Each number is 128 + 32 x the weight over the matrix's rms, rounded and kept within 0 to 255. Layers, rows and columns count from 0.

# layer 10 MLP gate, 512x128, rms 0.268, rows 453-469, columns 0-63
[[165 100 139 119 191 121 142 158  95 170  72 115  90 116 119 116 148 170 159 131 171 125 193 139 178 175 148 164  92 152  62 148 112 100 100  34 107 163 107 109  69 137 130 199 145 148 131 191 118 165 195 112 126  77  76 168 124 136 152 135 121 149  70  87]
 [136 131 136 115 133 166 165 105 145 116 125 125 101 196 134 151 104 108 156 140 136 109 139 139 113 132 150 104 130  90  93 135 171 153  95 138 152  77 112 131 182 108 141 164 128 142 145 123 122 128 122 161 111 178 166 127 111 154 117 140 182  98  93 101]
 [176 146  32  93 163  84 121  53  74  99 143 128 103 110  84 140 121 181 104 108 138  92 166 113  72  92 124  93  99 122 150 114 107 139 160  67  60  92  97 137 163 176 125 100 118 111 132 104 114  72 132 125 111 165 129 164 113 154 185 135 142 159 137 168]
 [ 92 120 139 180 150 138 130  91 180 147 141 128 154 133 120 191 194 188 148 115 184 130 116 142 159 178 109 137 117 144 202 167 149  92 130  64 126 127 146 115 120 157  92  65  53 109 108 166 127 145 149 125 179 177 109 107 169 147 143 143 134 134 147 139]
 [145 110 172 124 151 133 130 132 116 151 146  83  89 111 103 162  66 184 153 123  81  85  99 125 170 131 125 173 143 158 171  90 156 177  85 118 193 168 165  75 143 118 115 142 124  87 128 145 147  89 134 123 117  90 194  71  67 100 112 157 147 115  97 148]
 [ 91 144 110  99 138 117 115 110  74 108 135  39 157  98 120  55 165 148 142 122  62 139 103 174  86 142  61  82 115 124 159 131 113 110 169 131 137 105 112  88 172 152 215  67 160 134 117 112  73  83 125  84 162 165 150 141 115 180 164 129  57 156 147  74]
 [116 115 122 126  97 118 129 129 103  81 117 101 133 117 130 108  92  99 114 121 132 119  96 135 105 110  92  81 129  63  72 121  88 127 121 159 111 133 117  91 167 171 123 173 115 135 153 151 195 108 116  66 137 115 101 155  99 176 113  70 145 141  99 151]
 [124 103 108  87 133 127 173  98 106 148 118 151 116 105 136 120 118 139 128 104 114 120 136 141 129 128 145 170  86 107 156  97 106  94  81  16 145 154 112  98 207  75 107 194 209 112  82 151 102 142  73  78 171 157  75 131 169 175 110 160 109 142 123 132]
 [117 144 123  88  77 127 119 196  75  97 123 153 141 166 142 117 108 133 143 123 106 150 149 171 160 123 159 133 117  71 102 111 147  61  95 113  88 121 221 115 119  79 137 145 162 163  80 177 123 185 135 160  88 136  94  72 125  98 183 109 128 140  75  98]
 [121 123 150 172 168 162  96  79 126 116 110 197 140 143 155 151 138 103  93 175 153 122  57 112 167 139 161 100 128 141 112 141 152  97 102 175 129 111 144 112 105  98 123 187 179 126 132 138 120 116 132 174 148 105 147 162 156 109 140  81 139 189 174 132]
 [151 153 160 144 137 112  82 149 166  80  81 160 185 127 109 119  85 110  69  99 132  58  96 175 107 179 126 104 129 145 148 162 130 175 161 126 151 125 129 126 130  92 111 123 194  52 166 162 112 175 102  69 156 141  85 110 124  99 150 129  78 162 146  85]
 [148 107 170 102 139 120  84  97  75  81  48 151  68  99 140  92 114 146 105 133 165 114 163 113 107 140 146 117  84 111  77 119 180 141  89 122 174 154 106 103 141  74 100 204 130  94 102 159  82  74  95 147 169  82 174 164 136  94 162 157 147 145 135  97]
 [182 153 105 162  88 111 142  93 112 168 114  99  40 136 135 110 140 105 162 164 177 129 106 107 126  98 122 103  88 146 149 108 148 103 134 165 134 133 159 120 133 118 122 127 178 117 126 107 126  93 154 165 155 133 153 119  94 126 177 159 156 168  89  91]
 [143 150 149 106  95  88 120 167 105 125  98 112 158 110 169  64  82 155 130 167 162 168 102  70 129 106 107  64 149 149  56 135  92  70 135  39 117 150 119  83 107  33 204 128 122  74  59 165 168 140 158 177 103 160 114 115 129 109 118 144 116 116 158  90]
 [152 152 115  53 138 176 172 114 139 126 146 119 136 139 161 123 118 139 121  43 135 126  93  99  80 102 159  99 141  79 149  96 128 163 143 135 169 142 193 123 114 153 121 120 133 147 160 100 145 133  65 105 143 138 153  87  84 151  68 134 121 110 122 146]
 [105 125 130 126 155 138 109 159 160  94  55  62 146 124 196  78 146 149 131 115 124 234 129 118 146 160 138  85 113 104 122 100  85 138 129 116 151 200 130 118 138 170 170  43  82 153 117 115 160 117  92 104 103 124 106 132 102 128 101 172 187  74 118 146]
 [101 140  94 222 111 149 165 196 155  90 218 118  81 155 143 141 179 133 107  70 116  69 164  65  83 102 154 160  96 153 102 209  95 193 114  59 151 143 176 125 103 172 106 160 139  86 100 108 150 185 113 104  86  90 137 137  98 111 145 149 127 114 167 118]]
# layer 10 MLP up, 512x128, rms 0.254, rows 453-468, columns 0-63
[[133  76 129 144 112 103  98 148 139 134 136 127 135 161 209  61 110 128 130 170 156 106 147 133  86 114 116  92 187  96 164 136 155  76 137 105 169 148 120 116 124  73 155 139 126  81 124 169  97  79 138 158 150  89 148 130 142 157 204  68 124 100 105 128]
 [136 147 124 155 113 131 167 126 127  98 125 114 125 169 149 159  93 190 124 172 114 110 107 112 118 138 102 126 141 114 131 107 149 137 131 112 103 109 142 163 169  85 125 119  95 177  93 117 110 143  72 128 119 152 176 140 115 116 104 152 124 132  65 105]
 [150 225 100 151 112 165 122 148 139 157 157 162 158 119 148 130 113 117 128 145 161 191 133 103 145 157 109 159 211 196 180 114  93 151 109 117 127 104 110  97 146  56 135  78 119  88 127  97  78 124 161 134 179 166  98 114 137 121 149  93 152 102 196 109]
 [163 114 136 157 130  83 210  93 103 160 109 179  88 132 176 124  86 121 150 145  96 135 157 151 153  86  98 143 232 111 106  88 183 115 132 150 151 135 102 142 147 164 141 148 137 112 147 152 151 146 103  60  46 170 160 158 110 134 132 133 131 178 112 171]
 [156  42  72 139  90  42  95 111 145 107 129 151 145 122 102  92 174  88 120 125  99 118 143 154  87 155 135 122 130 140 115 165 172 154 110 157 129  66 144 159 145 104 171 103 100 146 167 149  99  93 159 128 123 103 133 163 210 128  82 106  86 180 115 143]
 [184  96  46 153 195 119 129 107 168 144 105 156 191  88  99 149 118 199 165 143  87 123 148 165 121 178  97  88 114 152  92 118 118 146 141 171 118 116 110 138 103 151 117  72 148 129 184  97  77 189 160 183 145 159 110 191 108 152 169 142 133  63 145 117]
 [162 132  77  93 161  88 146 161 112 132 105 148 125 154 143 120  97 106 163  81 173 177 110 104 135 147 169  83 114  76  76 151 146 121 165 127 123  95 113 110 155 132 167 138 138 160  95  21 113  78 132  68  97 126 121 163 119  84  53 123 119 157 127 124]
 [108 218 169  83 142 167 122 128 125 115 129 193 120  76 161 186 114 136 147 160 124 118 182 169 115 144 113  90 181  88 114 109  84  90 104 137  85 168 130 182 107 125  94 138 119 126 136 121 185  75 133 129 124 133 158 114 165  86 109 137 102 102 174 165]
 [ 83  62 193 110 142 142 128 138 137  91 167 113 106 133 148  98 142 146 110 117 145 118  85  97 131 154  71 146 143 147 120 115 152 123 228 111 143 107 130 123 137 116  96  74 128 116 131 132 101 112 126  66 117 138 196 185 115  71  89 138 184 141  97 125]
 [136 114  95 110 119 160 165 163 128  81  66  88 135 209 148 137 155 129 136 108 207 165 155 126  63 118 173 144 111  68 138 206 136 100 142  87 111 138  92 111 114 182 134 128 110  91 181 148  97  80 151  79  77 133  86  92 115 194 101 114 153 112 108 192]
 [131 149 166 142 120 109 129 229 155 127 111 143 128 146 127 132 139 165 156 131  94 109 190  98 165  83 169 107 100 104 117  95 121 117 127 124 162 186 147 119 132  95 143 128 131 145  90 132 125 145 150 142 201 137 104 183 180 151 121 189  28 146 140 136]
 [ 92 156 144 116 118 126 137 120  99 132 112 108  83 168 215  93 134 116 113 139 118 133 130 142 172 117  97 212 119  90 153 173 127 160 180 135 149 132 138 137 141 135  74 170 117 112 118 109 138 104 113 119  77 141 132 103  99 157  64 168 104 145 137  92]
 [154 107 130 129  86 127  99  81 131 119 145  97  98 129 143 153 127 156 108 113 116 131 165 159 115 104  90 147 106 125  96 174  88  71 154 115 208  89 157 102 142  92 125 189 149 107 129 183 117 104 118  97 128 101 118 191 125 151 139 119 119 146 188  86]
 [126 166 138  60 160 130 147 188 164 142 105 138 129  84 111  79 186 166  90  75 195  79  72 101 136 113 103  71 130  94  89  91  83 112 102  85 114 148  99 108  65 101 152 154 105  59  59  98 149  97 139 171 123 118 124 119  55 130  67 128  77  69 128 116]
 [113 116 222 190 107 104 165  89 116  77 166  99  93 132  87 117 100 162 133 100 164  56 171 131  96  77 147 131 152 121 161  96 146 154 153  99 152 144 187 101  93  97 101 112 132 149 144 166 119 144 142  79  89 150 152 137 116 130 157 115  94 140 130 166]
 [ 97 110 146 121 136 142 124 154 147 153 185 205 152 165 153 143 136 129  86 106 131 103 174 127 128 133 164 120 123 180 197 193 160 156 169 103 134 145 151 201  78 127 115 147 149  79 131  91  97 111 161 128 160  34 141  80 150 133 134 116 120  94 147 114]]
# layer 10 MLP down (transposed), 512x128, rms 0.247, rows 453-468, columns 0-63
[[ 79 128 160 106  79 110 224  61  90 144 108  95  98 140 144 152 127 140 118  84  91 149  90 141 101 164 168 105 168 125  94 132  77  99 173 151 198 108 110 131 139 139  78 142 183 146 156  85 150 172  76 109 105 128 156  78 171 110 124 123 141 135  93 102]
 [138 112 108 132  59 113 151 143 125  82  87 147  84 127 108 140  96 167 107 133 153  83 183 111 130 134 158 146 111 154 121 200 123  98  92  91 104  78 124  90 145 120 149 130 137 109 144 115 173 117 103 158 120  98 122 108 107 117 101 103 113 166  86  97]
 [113 168 106 154 112  91 159  95 116  90 129  48 152 159 139 116 144 112  93 155  63 170  86 139 131  95 142 154 127 105 120 122 193 142  79 108 226 109  71 214 127  71 108 131 101 147 132 158 156 134  66 103 132 111  90 156  81 131 173 207  72 116  20 141]
 [159  86 123  92 135 134 246 150  52 156 104 146 142 120  97 168 131 131 186 189 116 139 146 164 121 121 112 131 181 139 165 153 159 145 132 152 122  85 154 132 113 121  92 147  67 114 107 114 155  82 125  81  69 151  88 150 123 141  84  84 171 145 150 136]
 [131 157 165 122 166 179 119 151 153 102 135  48 118  84 171 152 169 173  58 109 152  57  97 149 102 157 128 106 153 189 145 100 104 128 137 124 115 183 128 164  94  78 169 108 116 132 119 132  66 119 161 117 113 170 104 165 111 156 119 122 145  80 129 128]
 [130  85 168 137 142  86 137 133  98 187  98 171 176 141 126  47  94  83  48 144 100 112 172  80  62 193 151  50 143 167 203 120  70 150 121 167 141 143  97 145 145 119  91 113 109 118 133 109 141 129 126 170 111 134 161 129 107 102 115 138 111 121 115  95]
 [153 120 108 112 123  90 134 113 137 163 129 139 108 146 127 137 102 136 117  61 109 146 121 121 117 110 149  95 109 126 110 156 124 135 121 109 119 151 146 106 123 131 104 168 154  78  45 104 142 114 192  97 124 142  85 168  79 154 144  87  73 129 125 118]
 [164 180 165 103 165 140 105 116 170 163 100 107 113 152  44 147 147 158 192 182 130 146 145 147 145  82 103 173 125 143 116 140 141 114  81 136 129 130 153 206  77 190 137  79 157 150 165 199 185  52 107 145 106 158 119 108 145 167 173 138 162 126 136 166]
 [123 114 125  79 145  85 119  71 210  88 145 103 131 111 109 114 139 173 155 114 116 104 184 129  88 140 132 118 164 150 150  97 126  79 140 137 124 114 137 160 149 163 119 135 100 126 119 142 185 128 137  95  88 116 192 122 154 112 159 114 178 110  91 166]
 [161 133 135 125 139 100 114 142 174  83 128  98 149 119 174 130 171 152 149 104 140 124 110 183 124  37 119 166 153 155  72  61 105 169  89 187 130 110 147 174 230 143 130 144 137  82  82 113  61 197  83  96  75 161 167 120 106 135 136 109 197 152 167 126]
 [167 104  39 106 144 158 149  94 185 102 127 147 188 144 118  63 119 102 104 129 137 172 158 125  55 171  98 133 100  81 121 151  81 145 147 106 157  96 160 168 162 133  81 171 113 107 149 118 158 124 124 102 182 157  82 112 140 131 125 154  95 114 143 181]
 [158 113 158 123 126 143 132 154  72 124  74 131 155 142 111 130  92 103  93 160 189  66  87 144 117 121 103 160 115  68  80 148 121 114 131  94 129 143 127 115 126 162 166 171 164 101  82 147 156 112 129 112 228 175 117 127 110 116 120 121 146 105 101 127]
 [125 122 101  76 101  96  90  99  93 149 117  92 145 144  94 140 115 169 129 148 155 121  63 149 119 141  90 108 128 132  97 149 123 124 148  95 124 126 123 133  85 134  90 150 146 122 137 102 165  74 157  87 116 124 152 178 215 135 130 153 117 115 125 145]
 [111 149 156 152 113 109 104  69 110 123  99 199 109 150 154  84 123 138 144 117 123  52 176  44 119  75 122 157 123 108 106  92 106 163 138 194  74 160 122 125 101 132 157 157  98 125  63  91  88  83 174 135  93  66  68 108 140  67 156  91 121 134  86 118]
 [ 91 123 124 180 101 106 129  93 139 122 107 129 115 123 119 127 166  96 193 172 145 121 116 122 110 117 153 143  82 110 182 202 121 173  95  84 101 150 154 145 106 129 134 131 145  86  70 165 103  76 134 111 113 130  60 126 159 121  71 114  82 175 137 143]
 [218 180 119 154 154 170 103 131 166 116 125 101 184 140 134 167 107 131  95 139  82 142 132  79 118 141  98 133 207 116  73 119 120 129 149 152 162 174 181 155 141 160 139 157 120 162 198 122  82 192 174 126 161 185 135 149 112 169 156 171 148 126  97 174]]